From a checkpoint of a small transformer trained on Wikipedia.
Size: 9 layers, width 256, 4 heads of 64 (1 for keys and values), MLP 704 SwiGLU, vocabulary 8192, 10.5M parameters.
Architecture: RMSNorm before each block, untied embeddings.
Each number is 500 + 25 x the weight over its row's rms, rounded and kept within 0 to 999. Layers, rows and columns count from 0. Numbers have three digits each. The size before them is the row's rms in percent of the matrix's.

# layer 6 MLP up, 704x256, rms 0.155, rows 265-283, columns 0-255
104:508484433482504518500538454544534495518464484467485514513478508469544504475476481463449450462538480491516505547450523498477515519507534460502488510499475499494471506465477506465499499477503517476567531545557508514522509510523474489483506498527507487499485520514520491504500496511526499529476498565551486512480510494519468495507524455511514557515484464508511461509476507503449465518474508500497516517528503474526473536480484485525482504514511454539522510494511475534454499532471516500514473513497464503494492514477496515517481490550507505513521504467499462506465489457484501527483542463489476525489464482538529483541456516461515489469529468488523520501556489519527516476513459515488490477478515506516450479464532490501476523508467504487537519481505483506509510515472466
103:526518468446506473531521527505499530504534496524492527491512500513492493445498487493535533533519530492515498509535475517505549494477461527490524512533498567492546490523516501491515545508502469498464531551487526526469478535471521497486517542462474536495472472480499501503507499520529548515530510545521520519483483492534550510508457546505504507486508537547482523478501523519475493497505475494469428517476522490473502491478484500534496522485495477518468541517551519463497552540499495466506481491495473549546493510465482484492517482508478511472525532454477477477516495478494450501485490472497534493541505509541470492493476481526497515537501544486504486558527547503530508517522468507530509477531529520502514460497531497497504487500521462481513534507509518512507534488484474
099:507521503520517496477490489486463510431524496506481522478492550532477481505516496482512513519510507500529503490516480496523490471480476491487475533517463530523503451485487528447496508500497485510478529518465534513480510488544491485480551497496473544494532471533514509485538486478519480494484488461485471501502558497461533451505490536504501530518488541487552504500508484509477514499489478453548495517481471493534531469487498497493506459522494524494522494472523506528473503497487487495477473511488470503515508500530475501506462476469498513529505523497507522470479505541549532464517497506511533482487483526492480523490479487487448522538489422515513443486555527495531524426466477540483530544482449488480471491530483505542519513483540453481499509548492540488499512531504526
095:497467508470496486496488486533510513503465470518527555467503461476497503497527481438533529472515524536481504498497482527502513530549518533512510502515477506490472444511563529543502508487503483475469498458493529510478476508522517523512458530491471517507508477477508497518503533520527479484455470508516519479495507553513470452498505521526505484483514478499532473467534530473508501521515521509538519478513492543494489477538528537513518512492477501493513500557537523520531500491462490485502510464480471569552512481481474522505544495488510499516526523536499443460520502485523475493465451503461514518470496487560478505497498463528444487481513513480533499513488511452483524513503500508509528492493485463518513496513491475489450509473522480518517487521499571457529473515493477
099:526562547495540537522539498486496514515498524521512472480545513491501523517496509478499563545494497480500505502495461543488498557487511460474541529523489476503487536468502519476467539502491474504513522488535515537522475484503534522534507532441474505504483517509515471497479466500475468478490505441477526535452517478513486512501509486520468492461472527491444531494530495497488484485469489485496515483470482536519544513534503505469479483500530539474474452485465502502488484490497518488505484511474534468507470491530515463519493492515512435533484509561505508507509504498536487463530495475533521504542458513484501509477453528542565489531480527507513483465499522512536522491508509545462512488517469485517504530525489544469514521490530482499483491526466497519512493490493493
106:523486532515525569511488509513495511525512505521499476480532494519503497554518463548497515521540462502475517455523465532480501462491486487474537506494552498510457434520537499514463530509517498520490500533494479529491464484515492523511502458461522441476534504487516481465490530530496554502464506531493561514526504491537456477522477540501476462510490457476508498467510511532491471478477522497515502447489540471456515504478505498520512501493452491525487494518468541486496502545560503484515489519537511546522500524507534469476488503491551511553484502519511512489505536513499488521451450458513487496511531503503522481492511505507502505464483502527507474470528499518494528493490486539519491480525517498526479509527518531510516513502522467505517501508487527528559503493533477
089:528510533561488497514503500476544500487508502483532480513527534452505523515486520503539489521502519486487516498452462478554514535498472524483510493481490521506482504539477530471546508513472476531537504486515491492497550534475509474492479472514499502500487503499512474485467502516557533505503502477481468477499513550481477497516548516479513483499482546491494498528512486462520473458531512504451534467485451482495502520526531484495497545500498488472470517507511506477513508552498497469529483503506539476496466446496481497511518521508506493538514560463525529480478458510522490497549492475526484523523517479522560520495529491528520501498478502447532531508493507444542544521492482515500482470532508483481527532503480469517550484468549473532490441475475523500492484492531476
102:483499534550470521504494489522515468555493479497471503474478492500517482476521494497565475505509475501528495510503493463482464524476501492472555490537515512499519537511508465520522529484488498489504481479525469502473511536500452570455506517490475510504472450496489477526481467512492525498490521461557497505437501499476532483506503474509479520468465496531507492506470492482507496469490474490514489497513494471467504515488491523540502537488496495496513490467474519492467488504559470482508477476510499460549505530486506523481513505499496482495538495501516480495465477460552465523540502483527520507505470480491453527508516503518534502478490496473496544487478485457527525436542467519510451556481519507465461488571462550492520484502495515455515515512500488523513493503447504
098:508503534470516530513497481477460469512486506518503489461448464490497481480508456518527524503505532553499503534490466494475497476474523529491487526486516494565493524451481492485501537477508478547523543514466500485520490502471511518550502477484494534506501481519443525500518496528471503518503495549470487535501508481480519449499470527507495484485540488487528468509516483493525524486492500482503534546487490505485509521436504527470489513544495541506531508497490514565490520550549492530532510505505507511495489500495502498495508539525440463493476518496486531516509515513475511520486529447483527485521489541557477507508459512445524499552470514467481539487549519489526521510459483526468473476506501509491515517523520497482467524484511465515523521441489518500478500546508478
099:521515506504539496459473473499485498508523512498485456507524525479501535502509463488527466486460459523460482533482510513504483526452502514530496474501475503481525478507530488443446490476500511466527480533519510527499489524470527492486512501506527540472489524470470513524497503503485551456459533537520497540514467494467511544507485512477515508542485475484502502489552496513523503506491533501509495501530479473505512498469472532512510478480537525466510521490506447477539499502517460438458512497473486508532470515472485490454500458501547510498512525515506515525542495482531491515495516473509490484476546523493473501470508537527526518475447484477483475514511499492542527538520518498496546486509496494511490510440502502459510486497492576515447528514498563528499513446499517
099:492535527499461527494501505437528502496512503460505455482506480460528531578523532504520515471427494499490511489522551551525538493542495478462476487468497528443542487500518506520494429550479487516493533532481486495550503475492478505506489485498485503509537495566517488534499518474562516528487518471520486466514485468501490471534500530535488482491495510467500479536496482495494515506505483463508521496526498511476508532531527529513514476496506513497445542523518534480473500517507458469486524493482504505523501495471474490466471511505507503488504502508569506487495519492531540509487500502516453502484495439507517491482516483465478472552522521526506477508477522495510500514457513484481543514506518503500465516504494482498476519507481518516546518481482517481457541491502499
100:510473549524497529445512455498528488506491551500539500522486552483456510476513495490494491513464488482496496475555484518450507475491524538498502536513476492508458550477485504478482500478524542480500514534498510489470447468494513498578523519499470501491513475514496480533468551485507497514510564490518507537547495445516469511525505514500518520507516514488515528515439442539517485489482511459487513456482520476472478511519517538507534470491510493504511499481501504505510509501453444520523504501533494454499500508517515474498528512513480523508500494506484473525485489561491521516469514527514480484466495510546526491499498496552504542498492510441439494482531470479542544493488486530486475479521510486460479503493505493506514521513514496521494447483474480510510529496504497
106:474461494469501490482457519524516469520470515498511453476496489445541490511507503506481465551468487491515511481496517490483507505512440492511462466552504514514491535485507470460500473457482478510503510512487527492510517499527495512539499470550514487466512504519477509549491475503545478461526552511521491512484481474517468483535505454510494522524483520495450487518465507511500537495501470525455464510496450533516531503515489531491520478518506555510468524510489486473515465569499482493523499545507537509503521509531510553504506444475501537475523523490484545530479497496505505509442481520458510507520469553489485529463530495486478489507481463457451507496496493503498519505538504520538513531470524488511458521505456502509527501495470496526515521480473524511509537520507534
088:485505489480562506527447468532445501500495425540509512513504451487504493487530472556505526494512491516483469522514557502501536497495497533503505445501477484540535475534505510497525500515537501506498510516517471488527504511541483502472483469520506460507467480528484517503513463500519542459541539548527508482529507509518507468527529482488493481428507503480507478494513502499495524504479542479512512497503523492500515483506473471473488527548515479520492465488457505523473500542492525502489444473496511514511505504460495485479477495497488504505492523506455517506484513480449502470505497502476495529479469505503515492501567466547517508508505505494466552510496490442510550517504468536471534559502515493513523504501483463514538492521458492507499531493533520528440489520519491
100:550490489455457546492498468516533483464513501496499519491512526487486489508519492461505464494472469497428502532508499463502467543520458496494502453502476515488492517455476497500501461497498487494513517468486563461510472482525523545492510518486449498480481476517510489536495516499475506516445512509481468419514510494472496498484464490530497496537519502535518483520486534515514506534489499450517496505447465496523524513555501512531538496488536473487528459435512517477488516508497536478466484489537481490478506505516509486480509507504519510448471480501499510491499464539507505491483503543535523539529518498494522512540478505483522472545497475485500520463500477502488540503512500454536499501557515511501511479523502498565483514484519493491478471498489561517477512543488501
100:502452481483522461529531491462461473485526544494498490481493514507456477505528525523514504497546519486511498505457478473492549523520477521498508482549519468523496540498502494503486512462480495508474468515495508524453513475496536480556491538476468520541486511499442514519476580531483499504508494498505479464486527487501471503507517504499531508506449507518510496508474468487480501490511512520484479547455494461522522527516486539487508470518491486496495475469520469500477483516440511523531540529470488463521505510491472486483461501471450561507514496520492489542487477487511503466490526512473465472518543492548530536466483485521468561494478520494531534539481496508469511506498524504524472503535477517499466486489479481484492482486546521527472504475493478472506500431476501
096:506534465501486484478481470503497513459472470539522488517518468453477499501535516494524511487540533498518511512472510507487491509528510499534507465499474524504483480492506525495466548504515511426502455502475486476494500512498501517563485493534481508497530517467522477528544513488492496479488505469504504530541536487515463512505494467503498528481523501510487479502500550467469547485470520515472496522498508482485477512525496521558499518487524529508466476525527515564499514478498508517478503484533495532497477513507477513465497489498498498475433456509506494553528518479487521521477513458453473515468492513509503496491491500505505423452514493488486490503444502553473532521527512533443465506524470504533503558523517455523499496503504543488531516481517483545515563469501493
110:502549499483485523492505488512514508513543485522491498495513553535488553552514473559502485502455511538500508502508503494517508554556480491462504518456500506466510458463519540454502539510500502492545457508515505505510465472526516489504493522464489490491469496545444493448477460515490522515492532530475500505486494494488499438481506476483486530507513514506510486505507523496503456503526475469516523509493519521484461529491447515495474528455494496529494483488512530479501499476542496477470478469502513507489492490498511497500510471480491476573433548490504469471513466491472545502524512478480510491451514505527507485474468489483530530492477546495502515470484497521457497564528463475484492529491476480527485472500482555526509493495496514482514487507468485506513538471502547
105:523495475503446511520496512489475544480539498470481560495507547540462492529472537500563463495502510516514514480525473508482474497506484486483509476449510539471539532529501529525483467529530490503491517498504506512556509530478518480463532533501495504488530482500463507503519488502488510527501547491467493480491444527527526512476476489513507492502482507457490531508506513497504519502470496515449508524488489527481511490517510537511491497477497493497512493521475528446496478486504484506496545474486529475503518504422492538521492525502499488490481490474529484574467530470454487467477507513536500514532521490508467490536490510464521509479498491472474479499532501461509514500499526524470494525510425555517494451452514463476509493438501520483509492500511538485486479526449518
# layer 6 MLP down (transposed), 704x256, rms 0.149, rows 265-282, columns 0-255
100:458483486513498536515526504516509505556499535513490494520536532455538521519480531484446459497485527510542486497497495466492483487495508505491530521525538514505510489454517484503502471519496500479499501472522493463508484510502532511552506500505512511523454482501519529490508495522454492462506487544470494513501478472539495536507515539519502494498468493498508515469449514496496477536517483548472458490527493532487544498527465529479487499546550471525472503483474542432504506473501539479507514518526535507509467491477497515457465509533494533522535491529552475514509475476515500510522483498525470506495489487475460473516476507519459482520494488471489510518549504543546486498483475545499477458522556489509454494534528509566457513501470530516515492483522500534509465479529501
105:495472495500535488518515516439531496487518507509482500494444507499486523480473468542490512464480538508548531475467475518499492532475502503474526530516484499525493534452447483507535492522472482545475503515505525496485484498493474516484471493462480496489482498495487541489482510569505547488517511477509469482574505488489514518483540496449484502556517481497497537489542501472525484512518547456538544479490500479482504507476513427543506477525498544535540520474491540511536512492508479522515486481518499522568498519478493474491516486497530479491505497500502517521495510490520493489496499490544473498518472498518505495497478523483467493527456471530519513541478536462529469510539458499504533492503456456476524482472498456463526516540536478489482496512520503526504480484478496
099:508513527512508479535505461499520450496512498489474487503469485460497479466526450486475558539452473455498490518493521480502480516479531527500485552494504521465519479476514464517487487559470551523462475527467552446479504493457503472525506506498549501511505496517472521490523520508527491482504493524455510497530499504528472529543529509531535546502521493481500496502465492489487524505570482467492492515482488527550489474542526510517524468524519531489518534501506525531497488491492480513517527557525507484474504521501507469507528490501529488535544518487535495507513541516545510447496532516514532492494480476453509491532473459510490523524472467511474513467519506493511559489501521514512502534449472497493537519478484477469515470494511502496516512511474481524487453475501521
068:533479530515566486517496534519483478494517510499455499522468499533535485465479475517469520515509529500515460483495485502544519534491493524491483487512464499515464474533465484495485482447502496567473501515505517539507497544505472536488464475470484490510509520509509549535533506515504544475472491454542494507520520528485541509516498507485493482497491450505505509538523476509514472546526541470504517499506511528489461551501503551497497518511529473458482506503544539522491488551474472524476516548545525492483440510494479505496479508515525495548482469496495460553518494520521536460485513480507507533453546504536476482469479542506454513541470490540496491479518510490510474512509488479481484500488491517526460500518497472489519516456512484504495468538469512470503509490489507
104:485519533491511514525515514520429452497494508524477472480503501521486539461530496524472518503511500522505510507484459484536490473461452477500500542483473495523503513557472502518506494547500510513521497485540491502506478568523520492468444496483501480493527528468481505509472491471490500526490500508469470490530476497492501456494531484525491475503511493543500491520474505491530500472507471522489518501505531478525491521501529515499525516494521548541511518524480551478502555505507522557514498491484495490465484476469481531469531507529529527493467486499518537494442557485508511491468490471546501513489502512515457528519518527488504542525490527471538531552507499509542509511465540495560515457506563502521546480483535548488510494507511518481508543471511508486485492487485549
100:519534516497508481498502482502468483529508474465456517495480456529529523503485518477515515514502482436479524533498472518527496529490497493503459517517501531555531469480443531486521396553532531509487506496484511513456465491475522459504493521495499521520482514490525520508497483465483537520493525482439484459506531495514502535470504550493480482509467500527514508510489471552508526510500507471486510479459495488515512526496498505507516510526494523545470493467518495509539466554508530509456505546542481495507487539495512509490469495512508483513512525512476502516492484474503540451460498452516507473490493484543508510500479527504488513521501492537508482482482522482493469529559508514510537510512481493511541467497489558505501522494439504469504496486530467512550480534499494
088:450511508481495518502525460526533506463496485505478493544504464523516497508459486533494503449528446529529502493505457534487452477507494513490447451515493459488511520498451464474476536510522489508507516512506510479505493492521515476521504498518489488549523466466533551482490506526537514530520511483544546488568508531533486474507484503506522484499501527457505530543504473478480483491529510547469524543492493474504475491500507488497512501494517492496474495477510503520480472511493486495544503550544517458538517492496534528491499456535521529483448555508479538484478527455494521513490506445495486532472494510530492495518491483485557521510501511531476489510495517537487507529516499490498511486479477520513499521487550575510499512522504478498486501547495549515454521504472515
095:524480499492525454488543541464558516512513518510466503492468496468497452478508526490461509506477515490539494492487481471496458504482468457527514522539468461509502504496534467458569517502493517514497481504486518498490504518539536502479508517500442536511514499484503482508510508532472502533485513483520537458496494525481486481471479510518509529499403509509468472509546495486518479541478526505506486568516495532461500496467489491485482495535502499495460455495462529509522451513545494466511498489521486475529524555466535508531479533506499480460498517507495536484492517512508461488520505542472474520486522481464492522497496491540509535509497521514528519445486489490489507469519535498517530528539487492483537490505517538528521514482488455485483478496477512529474493526491536
092:470482463494534502462516489471536517457487503539521528505491511490518519496504503484522447482510540508459524485477500527505512452505579455505489474501493553531544522482521519512548497496493549500495522486500505502515525495497509497542506478500532523506495461506502513487518504472516493510514509485491550488525474503511504523467477521508519528534506476533461548517506523525533526515504512536498523524501514490512477497534520475508502540529515535431521536480522543481522513496546468476448531517528496468498490453460480529504514496450544521499539489509481485495520474456491490495513519491478464518495479491450487494475498517509537499479471446499472512487505506529449446539525524498501492456513535508504477499519495538493496453485512473465510494529454501481518538526522479
106:518476524521470517464501504498494520491496496490454474475468505463467530560517498517526475516429485478487517499465518513488440523526480501524498481487510523501477471487487526465479514489505497520486458532505465516470514459493488488494480510540503522493473539509515475504492500521515484470487483495435463540506516471480462519477488537505488531523446494483492480498486460480482456519504504508490465502503491516512476501448478498518520483499493508557501468545480488468528547504477509507483502502485442494502503544498504498527453520492511491522520503472492477463461531483470485498476498549496526473456498498489484496494477470473475553469453458467509513531539485518474482509463492501537540448484501489508481472510537522519534468441506470466529508485492463487464498528531507
098:455452540530515450483459509483461497547531442495502480488461439537527538503506521510485515518511516503482553553479464506492484547506481470487514468471500498471525468497479491498500469502473488500516497502459510499452505486476491478452487513534479497496457521544524509519510476529513507451491489489481472492497520510490539524531550528487470523504484512505509491487500564499500493489497553484517499469514509499516473482497484559513498491519487494534468496552524457476455501481481515506536541524460484546517485537487502508494520495473485501548510514518466517517514497514496482481539463510488500488466466513479488522513515511488513470501452519479507524507474443498541525500515433444512479468502523492498494469486540502496505504483468499513498504483474478520490508544517517
111:509511517496467522514509481500522505500509535450489469467465540472515542491498502501471494480555516517494512493498472504515529463524466534477499467558485537481528495470503495491498525484552552493476536513514498448512492547457487449518546523492503505561509530474480522478427549480497525500523498520512516522479510497496468482512491511493497489486524493454497573513515484491495527496482543534468486527496490509513524486511477524524488502523462510496493441514514502489466486470505494527505511518486459473496561530505508502479470482549496538530498546537488508484494524501540489529465473448512502517496477528505494523509519473506560522494458537513486532479514525527478493492464512510495504518484520502498499502449499566487503503521515499514518506519474541467516504489500526
106:531489450467527447496479490498511464533495464513496448528498491484505495493513525523500497538516504480515489467518504521466510547486491505536463531515488469500495500486507493469490467466528486511518490473487536498469466499473481511533541498522513516473486505540474487537556485482500482488479523531505571493533545497474481498524490473516507490548521495462522523501509501507453514483494557488513469505477530497535532497499484504482496476494499529514481503529493450475519439515463495477509507534455512507503492454492531540495561537497483520497524475482475537534475491480499528537491476545522500545516459483527470527490508502488461518470471487456493478521512528519517534522540473550505455548511515497503468496516497509535464469523491508555506513463495510484499498507487532
088:461518503524454494519536511478501501471456473519476478507507527502507530498563520511486452486529558511488533502499484465455489499496506515536476502492481533498499507453470512493500462486510491500502494530536511476522454509513457449523449493485506502455508500488523501482485487533506533478474545515489488526530482486501493529503528502479461463515551496509479518492485522481478515495513503521500480465526482500471527508476514485532485495504440525518509488485517488488524479462462485526473472528506492462507495499536491524503482534491476448521512508494529495507515486524468551509505471500513491526483510520529481532491521521529432473476531555490523513474497474497527490508495487475523482490493559518487446469444559501459495485532477476515494498482516466508562537560494514
106:513496521463456498502470520476489490532538516505511508503536517478505477498510470493449497411470484502515529492474498505519478488483460492504527511512488522486498499482508467506465498495503513510528435498488501522517474522474516493504538483497478437505498503452516491522526502484498516496508486462508522458497518520487522544475518479490482510516538499562496553481538517540541490494472478511516528450479519492453481533470494487511505463497457466492519489494495526526427473474508457508537538465532535550515482496504505523510469496502515494475521485475513517458499510502494507497484493465505468527505472524458478466499508444506545496499500435520497490536499520471507511502464525476503465550514529529494473546518472520501446483538520495520494522515501489499506478460525512
097:469496495507487503483530503527535506491526465522528526498517455515501468516534486569519483537538512544518481521546516461502525487490493491469515515474499515504451475539465477508498542509467502487524478484478531498515488465529510510473474496530524454510505491499455545487491494476482570469526487486545472508522495515516519513517485442520514479472491482489474493451529467484510475510532508527520475530514486507500485483477519499486496496475544494511484512562521497501506476501498472462524502510424533448476484506537472491492500473497494498478485502501550518508478529516502526506540503514478477501498467500499532471483549497493515486486523501530480489494532507504507535477508492531504486536509476472507530516483539436455523503481517528474456505460540501474492565548478509
092:479509496531535491507536526543477487501546435498473535460514515469488471511498517489520497532455513463554516501463495490445501498506488467518502496491504493530517499510477494521465512502522473486529449462485504463520478509496472524509499498535490443496512528538473488525502484478491471482450464540517444490488501524510502496542513493476502468481534480442490517485484514547508510485510521493456514483514506511535547519463516524475497481466449498572521515532525470484524532502478489506511475496508467494483515466530494477539466518522468463517513490490514534555519524530493476498494501518463516470507469478494507478477542472518485501506489469484525514523485509486498540516508513499564510494465480504476565481480524495464518521519523531483467495468471512496505500460505479
106:532539526509516516484519479458489523461506502488457523534490493509539554482525520479531514484459492537521523497509514499521500556526477498508507508507497523486524532483524502477456503489523512479500449497515497566490482486528500458515502506454482495492484492489497493497504478466528525541509538495476508533512488452494528457500516506485488492494477461520484489458530546512467464492504489473509484527512461508526498511489538493480504505517463529496465455517530494487483500486511481523452490498469509472523549498516537528495477512517507518522561499520479543470506468509470486468492474495464449498534475443486476476472519451537492487489500556489511497500539467519475508514523456497499502486496476472459497494502442570536480465457518504524477533489501536530513522517513510
# layer 6 MLP gate, 704x256, rms 0.15, rows 266-283, columns 0-255
105:528528540489488513487539498483470477535499538503425466499515486484476470539493540511469479492452536513501498489515525480480497526513582498503514486457504456519503495486526516536501513466527520512509513507497496482536542524517534489462509480537559494508549496480474523496535498516496490479478509471476473527454504482496470516568478502523499453503486514524496499513463508516511501445510497530480538481508536472512484459481529482474487435479479525462512476510457487504519517458520498482469488505480487495457495471497500524468496490490486495517498494515457514484475478494482527472480470524519484531487510519485511527535510496439523459486517501510496521449510477525488505496490512493500517502456474463527441484501514515514473504500496529454500519549517530498531509555490491
103:498526513470536498514514461529512538460527495504470482495510468502452482514502487467490477530511530515507509504533510530509512479480486531475477500503575502473480475484503513502544489519483507480489506517481488512497524557502504465502477520514523534499480469557488495466506485467497528508446509461491528557508494486513541521521515537511512446504506512506496471544503530483459493510487495472469492511456443482524507500481531442503525483515458520519530474485498499498478506517551484505473453488520505479496510491525489500497500476497525493540525548488471465444474483517512500507535533480505521537477485507459478474519498521514482507533438457527503466494488532470495528438458514527473474515527439503495482487492488453504547508492548486523499482493497505488493462531505501
083:486513493502487516468444469494494481472504489563493493488511482501503517484496410462482513465521494506493474491509472506490489515541479533513457544468483521464487425473521537484503518483503507453494505472489516480516472514478471495497507489485499550459542511465480481495494515476479479510503553477500512471540443542483467491537493467496493501487503513507487480462493533500504544456527518519535474497558489518511482514508462480537535494523516524543510521493472546482523498524426530493522510524486481507480470531519501499517480537506475489510530514529500557495510474484527515505499469484488529473471519474495494512540489496486494480479486467506523493512488499491525531520497510527468555484506497476515525494525508465513485510517503507497493492512488533412522501471526489
104:476456462494474474484487490467527542510481479539518499486514482524471504518488496481523476477504500493511523519518505531510532480518526458476509509497528493479504497529494443519518502507514501498515501529510485529475566499487484511489517432477519512527529503456539487529491484535514482518525498430494513516500470489526461502514477513507458512536488558483473565505462539468499540532479534485484487515507479506510515480522479518454481518527477516484483538483529479488466505493509468473419481526507495529530469517480508533506520492501514486481482527472497475514487507497548483497478540485493493521515478485495533511479544495526466483512501514477510523483504493430503483472547466562475513529510464488504484536509449510530537538505536508467491514496487531532481471475493525
112:509515534514534512487475448505536505500487503461534525462500527541492483529541523519526493518495503514515531536525476508491508502517487492475578494530545502465482504490518509490527485541476526489543452527514472472499510492508533502544520511504509476494495504500540488448522502542481507462470538463468535503541531551520490504522535506477546507478471521521484543471511483484524443525448491491500476488495500511479486510523508476460478513503485464530485483522501504493508498515506485531506488482547508494484501487490497511484488490515546505491502491530525498483553491503503478508496483527459482524492502467454446468552496524485518506531480474455525517461586484521497486530541464501519494522466523507490472515515508524523504514510489495550519462535509535508529473531494519
086:488522484505446499497513504478515517500486483536476486459508454523518528493471491465489498460509515553494501478529504483520539513539488471491510484511551495507485508496507489493510499507545501489488480454490508509519473497478492500472472482458475513461509511524494463471526516516525464492501508491531462487493500530494539552512497433482487456519489499516490467485541520528518557494451476547517523487536460536528531491516487467485496477480517495528456494472512514491452498457527512562499511505510483473484477484458508500441521472497447493519520507527492487449497505551489509525511472508490470497471496483520484471470507542490513489459472494485493495480463447497533505465512528489570492472531486505480474487494529490535480498481512513468522518496505425525533500508488479
094:511528471540491509500541514485470526512489499487516490474493527520477476521462531508497526481510488504470491508472501513517557482534497492515481537486531505499500477497495514464533505490451525465495490519518510523525495526471499474552484499482485512515492527485504507489513457498499484544471498542523483512547520519539546547550473479488528498558525539501540542531467520521528515556557469497446515531514466495505491476491513428482479451496478516493492505497496492501477494491540556514507483479517462534525523469516502508499518461490558512521518454506530539495520532485485494538486509498516530513497487513472500483435500537503531521512531475475479471484507473510506490521507506492499533440493502511492526474463496477463530471491476506535511511471508513476481511505560496
096:519534530478500506504518526540501486507554559460506531520506487535506506527502516525493500511475513453554511488481499447509541517468480533532563531532503506462494482508522473520490495487504496449481540510496532513489494487498464451499492475516498518483501563518503501491525518527517510491484506523457478517531486532536508498483502492475430455500515508488486482511478492473490508464421494478471513473516452478451539515494510508465514531502473467495475508526490488433509516483493506492504484498489508511493498517472499530525495521485458516489531482515511533504518539500464485502498487489534548480470456504473457490495519472470507518467546494526509498451525536485500495446485481466462520529535446502530504499493516481517523505498474499463465507492486458511489498494506481
106:446557495476484496511458550534480451528541527515497460525499535503475526533515516496475500509489472481507541499576513491538519521505538465495469491528527449494474468454518490492532537498457507526525465549499489533490509482471478489522534457521555493517505504492517492507497543510459488490520504516506523506521516469493537504490460521520496499533519521514483502487519512513504486478503530477498516502561444495501524509511489489503522530488523542486538501509493461540495494500470497508514524489499497472543492485498521534496525485497487541495526513488515509461485514481467490471478506500481465505520489502486509509508525514492502540539558480491498464496483528514503506570526481492510555513529501522461453528479492509491502447500503530546487487465476545515477487523512542
096:513509464488460488483530491539527520484470480520493436482503517500516518516495510426573525491481468474475513520521507536492545478547500512485532494532496510493531497511521549489501503490517486504497504480472459537512508476490563468510497483533525469504480473485484484546475525500508538551437467482500486463511509488523489512457483519487507454504485493512493500531511503472469501472509475545512552514529502493493466484494496496494508486510471541521461523465489506501481488480544449512472507465493506545546527464526497489466485473539503535480510494523539531514502505486468486462486509529491488506481475498461499512454504478509442512539506507526512507509503503547473501478504494487485537532535502536500487459523508492484475474491528483531501472542480465461462473501488516
103:519526540515511474503508502496513504511498491463488506485435526456473471504554495499526476512511490524502528512476487472504495513494507493546527497481449514448511462515468458515524539472514536482498540547525516506533488496484465457485488491473523473551506512494461472456493513471494521524537482527511495506422515519530482507556493475483523474478527471478547507508502517487516495529493539455495516511478500459505494484496503524520483483451496527522480501492507503480475504530468485510539549520476527503455518491512497520493511526514499499533441490505506489497512522534508509480467497510539522455483485527532484498525542489527503483501461566565480496514553506466522507473486515523478496497502478519492502488495464511499539495492462458470448477501481522476539481519505523
099:524501521540506511515460517501516486483520551519430490496521475517535474516516481486478516521506449520473522476487461556480524502520495493523459496482492524502496525469460508458524531503515510501444515514497521491501519527493504472460490478515445493514530477507466463480548479502516497460451492520493499439518538503516488484526499508477501475530515520453488473519496499512538502508493516515543497444509511495480504478527459509523519477508481525532515489463485520475522541484528484535483474498459538529488507481536524538484526477501509513532505499522479495494482502478487515508463532496502543501521527493516464488488521475506519512453478495456555529496494517529474457508490479512492518533429467526511451486493449460503467502522480467478466465471496496494491458533495514
086:477473463502470503495493479436474497482477488484482498532517517502522497467492524524508462502485533520502524519528469532459497495471504519524524519514509474525500534511496521492464485517489519423499496524478479497486503475463445484522478511505498510482517495503503504464524521476500489490509476470480441473501488496479546477475530482503512466502477479515485531491526536528452498495529457527543526477517504540457530505484503507493521492495471530518498501530584515528484494453456484508528534494487510433510483484506521495500523520477465458542502529518476513517522502550510506531520530532498483524546480498490466478516524488543521492514488531491530526489492528501504515485580484489478492536447512487524440488528506515486493532483459471485505515486503467505528468513527531
104:485474490520514483562504494494511521542466467487493508493501524531543455498475537521471495490523530516493526502487474514509487494515547450535472547482523474476525447553512519482483491514504500495480492487493491548553501492492501477483487513519470460542554562487475476490508488461503498482543514470500513460541497477518487433544500550470515508496492517511534544483482468489539495486495496524483489497496519529460460454483462489460483525525518525498508513485491518542537549506507500490508471540494478475534525483499491477496522552535516505512526526485498489506508535512501515470512479475521497506507549474511503477468489519483519551500472517521467481512498479534505481481523498503523522479469522457498512472550467474489500478513479458487530543462521508527519505487510501
102:487519486542479492486503513489548522503489514471514500503536487530517533516510510482509524530473505492491506524503497470515533488495517525493486520454491500522490511510459520496505520477511484462491486532455518501509512497526520496460514519503529467467482470497513517446508467475487523534496521527493490459510510498523546530471473472479506477522494498511505542489514493503477452468524493487498525504467519483490490443535532471498491520505538522513510504478497512511494514521540510465542505532527560485462521481518453459428491448557502464499469528464540529492521477514554512533529485507556517459468476524474525482478510516434495540478517521522514480469524495511535505481496510532484546530508483494486588512497513483511495505478468515529504522476537533521509517514489477
092:490473499486517480504502469474449505489506488520498467481510498521546519532485498542515494487476443520448461492541497486451503478461524475495494490519521508494522514505530502496507515505534531496461479461466523509528539464529478513474503520477517436499503486478510508515512491521527475445537533563492473486484506484475519531521483452539551500513481476487499498479516471512463533488464460498506484466485524449515496514524527535508481475497473426500459514464497466483520554467507515502461467496504514484502501519545497518457479468451495483489501501527523535491485496481478580537489542494533515536495483522511509528502477539503483476489479520494460509454493510501496513475511496515460531464494482535501519528507502504467491500496518491497473496493480494526501494480501452
099:512487491517509500489487520502478548470466489490510520507491518542541519519523497491556462484497468503428496531524506524540490496509492535475493538454503508461493496535492496480537510508473476479521524489554497500505521502485516530492502488483512490495485487463513503481482501498513483530502503515492540511533498482527528490480536516505486496513493473483536531497529493505489516471490494529452498489509449468469458513495505496492500469484467509547516513467518513540517561551529515471500445540509508486501484487522468478453496482518529505550495547464550533470537497522464526490504484465511515529477505504490440466531507501502509465510510517494546446450482534522480541484464523464482508507494489463436454503505504521467528518517511497507523461521460503496518523534506467
109:550505480476472486498496464500486505482546529500511501505524549486475527496469482459506553506495470533469501519541520477488508462553463492495504458486511545497546507507521516510491483481534499504515466530511465482531489520492543551487526507499502507539499488532512522521502480465481524479464477505510491497463502538487534496481512485496506579470526483474481469460509574483476505571503495533508503541462470510514496513507474510506494501480502550508489509493497464493517421516534455514462526533489513503483461514524514502495497516501525522491540493526510516486467540489489510524517508506493512498495489503488505530502505513481490475429481495466474493476499534501475526443477537535536470517446523520531505485477517504498469509473481487517504476518516529506515461533494520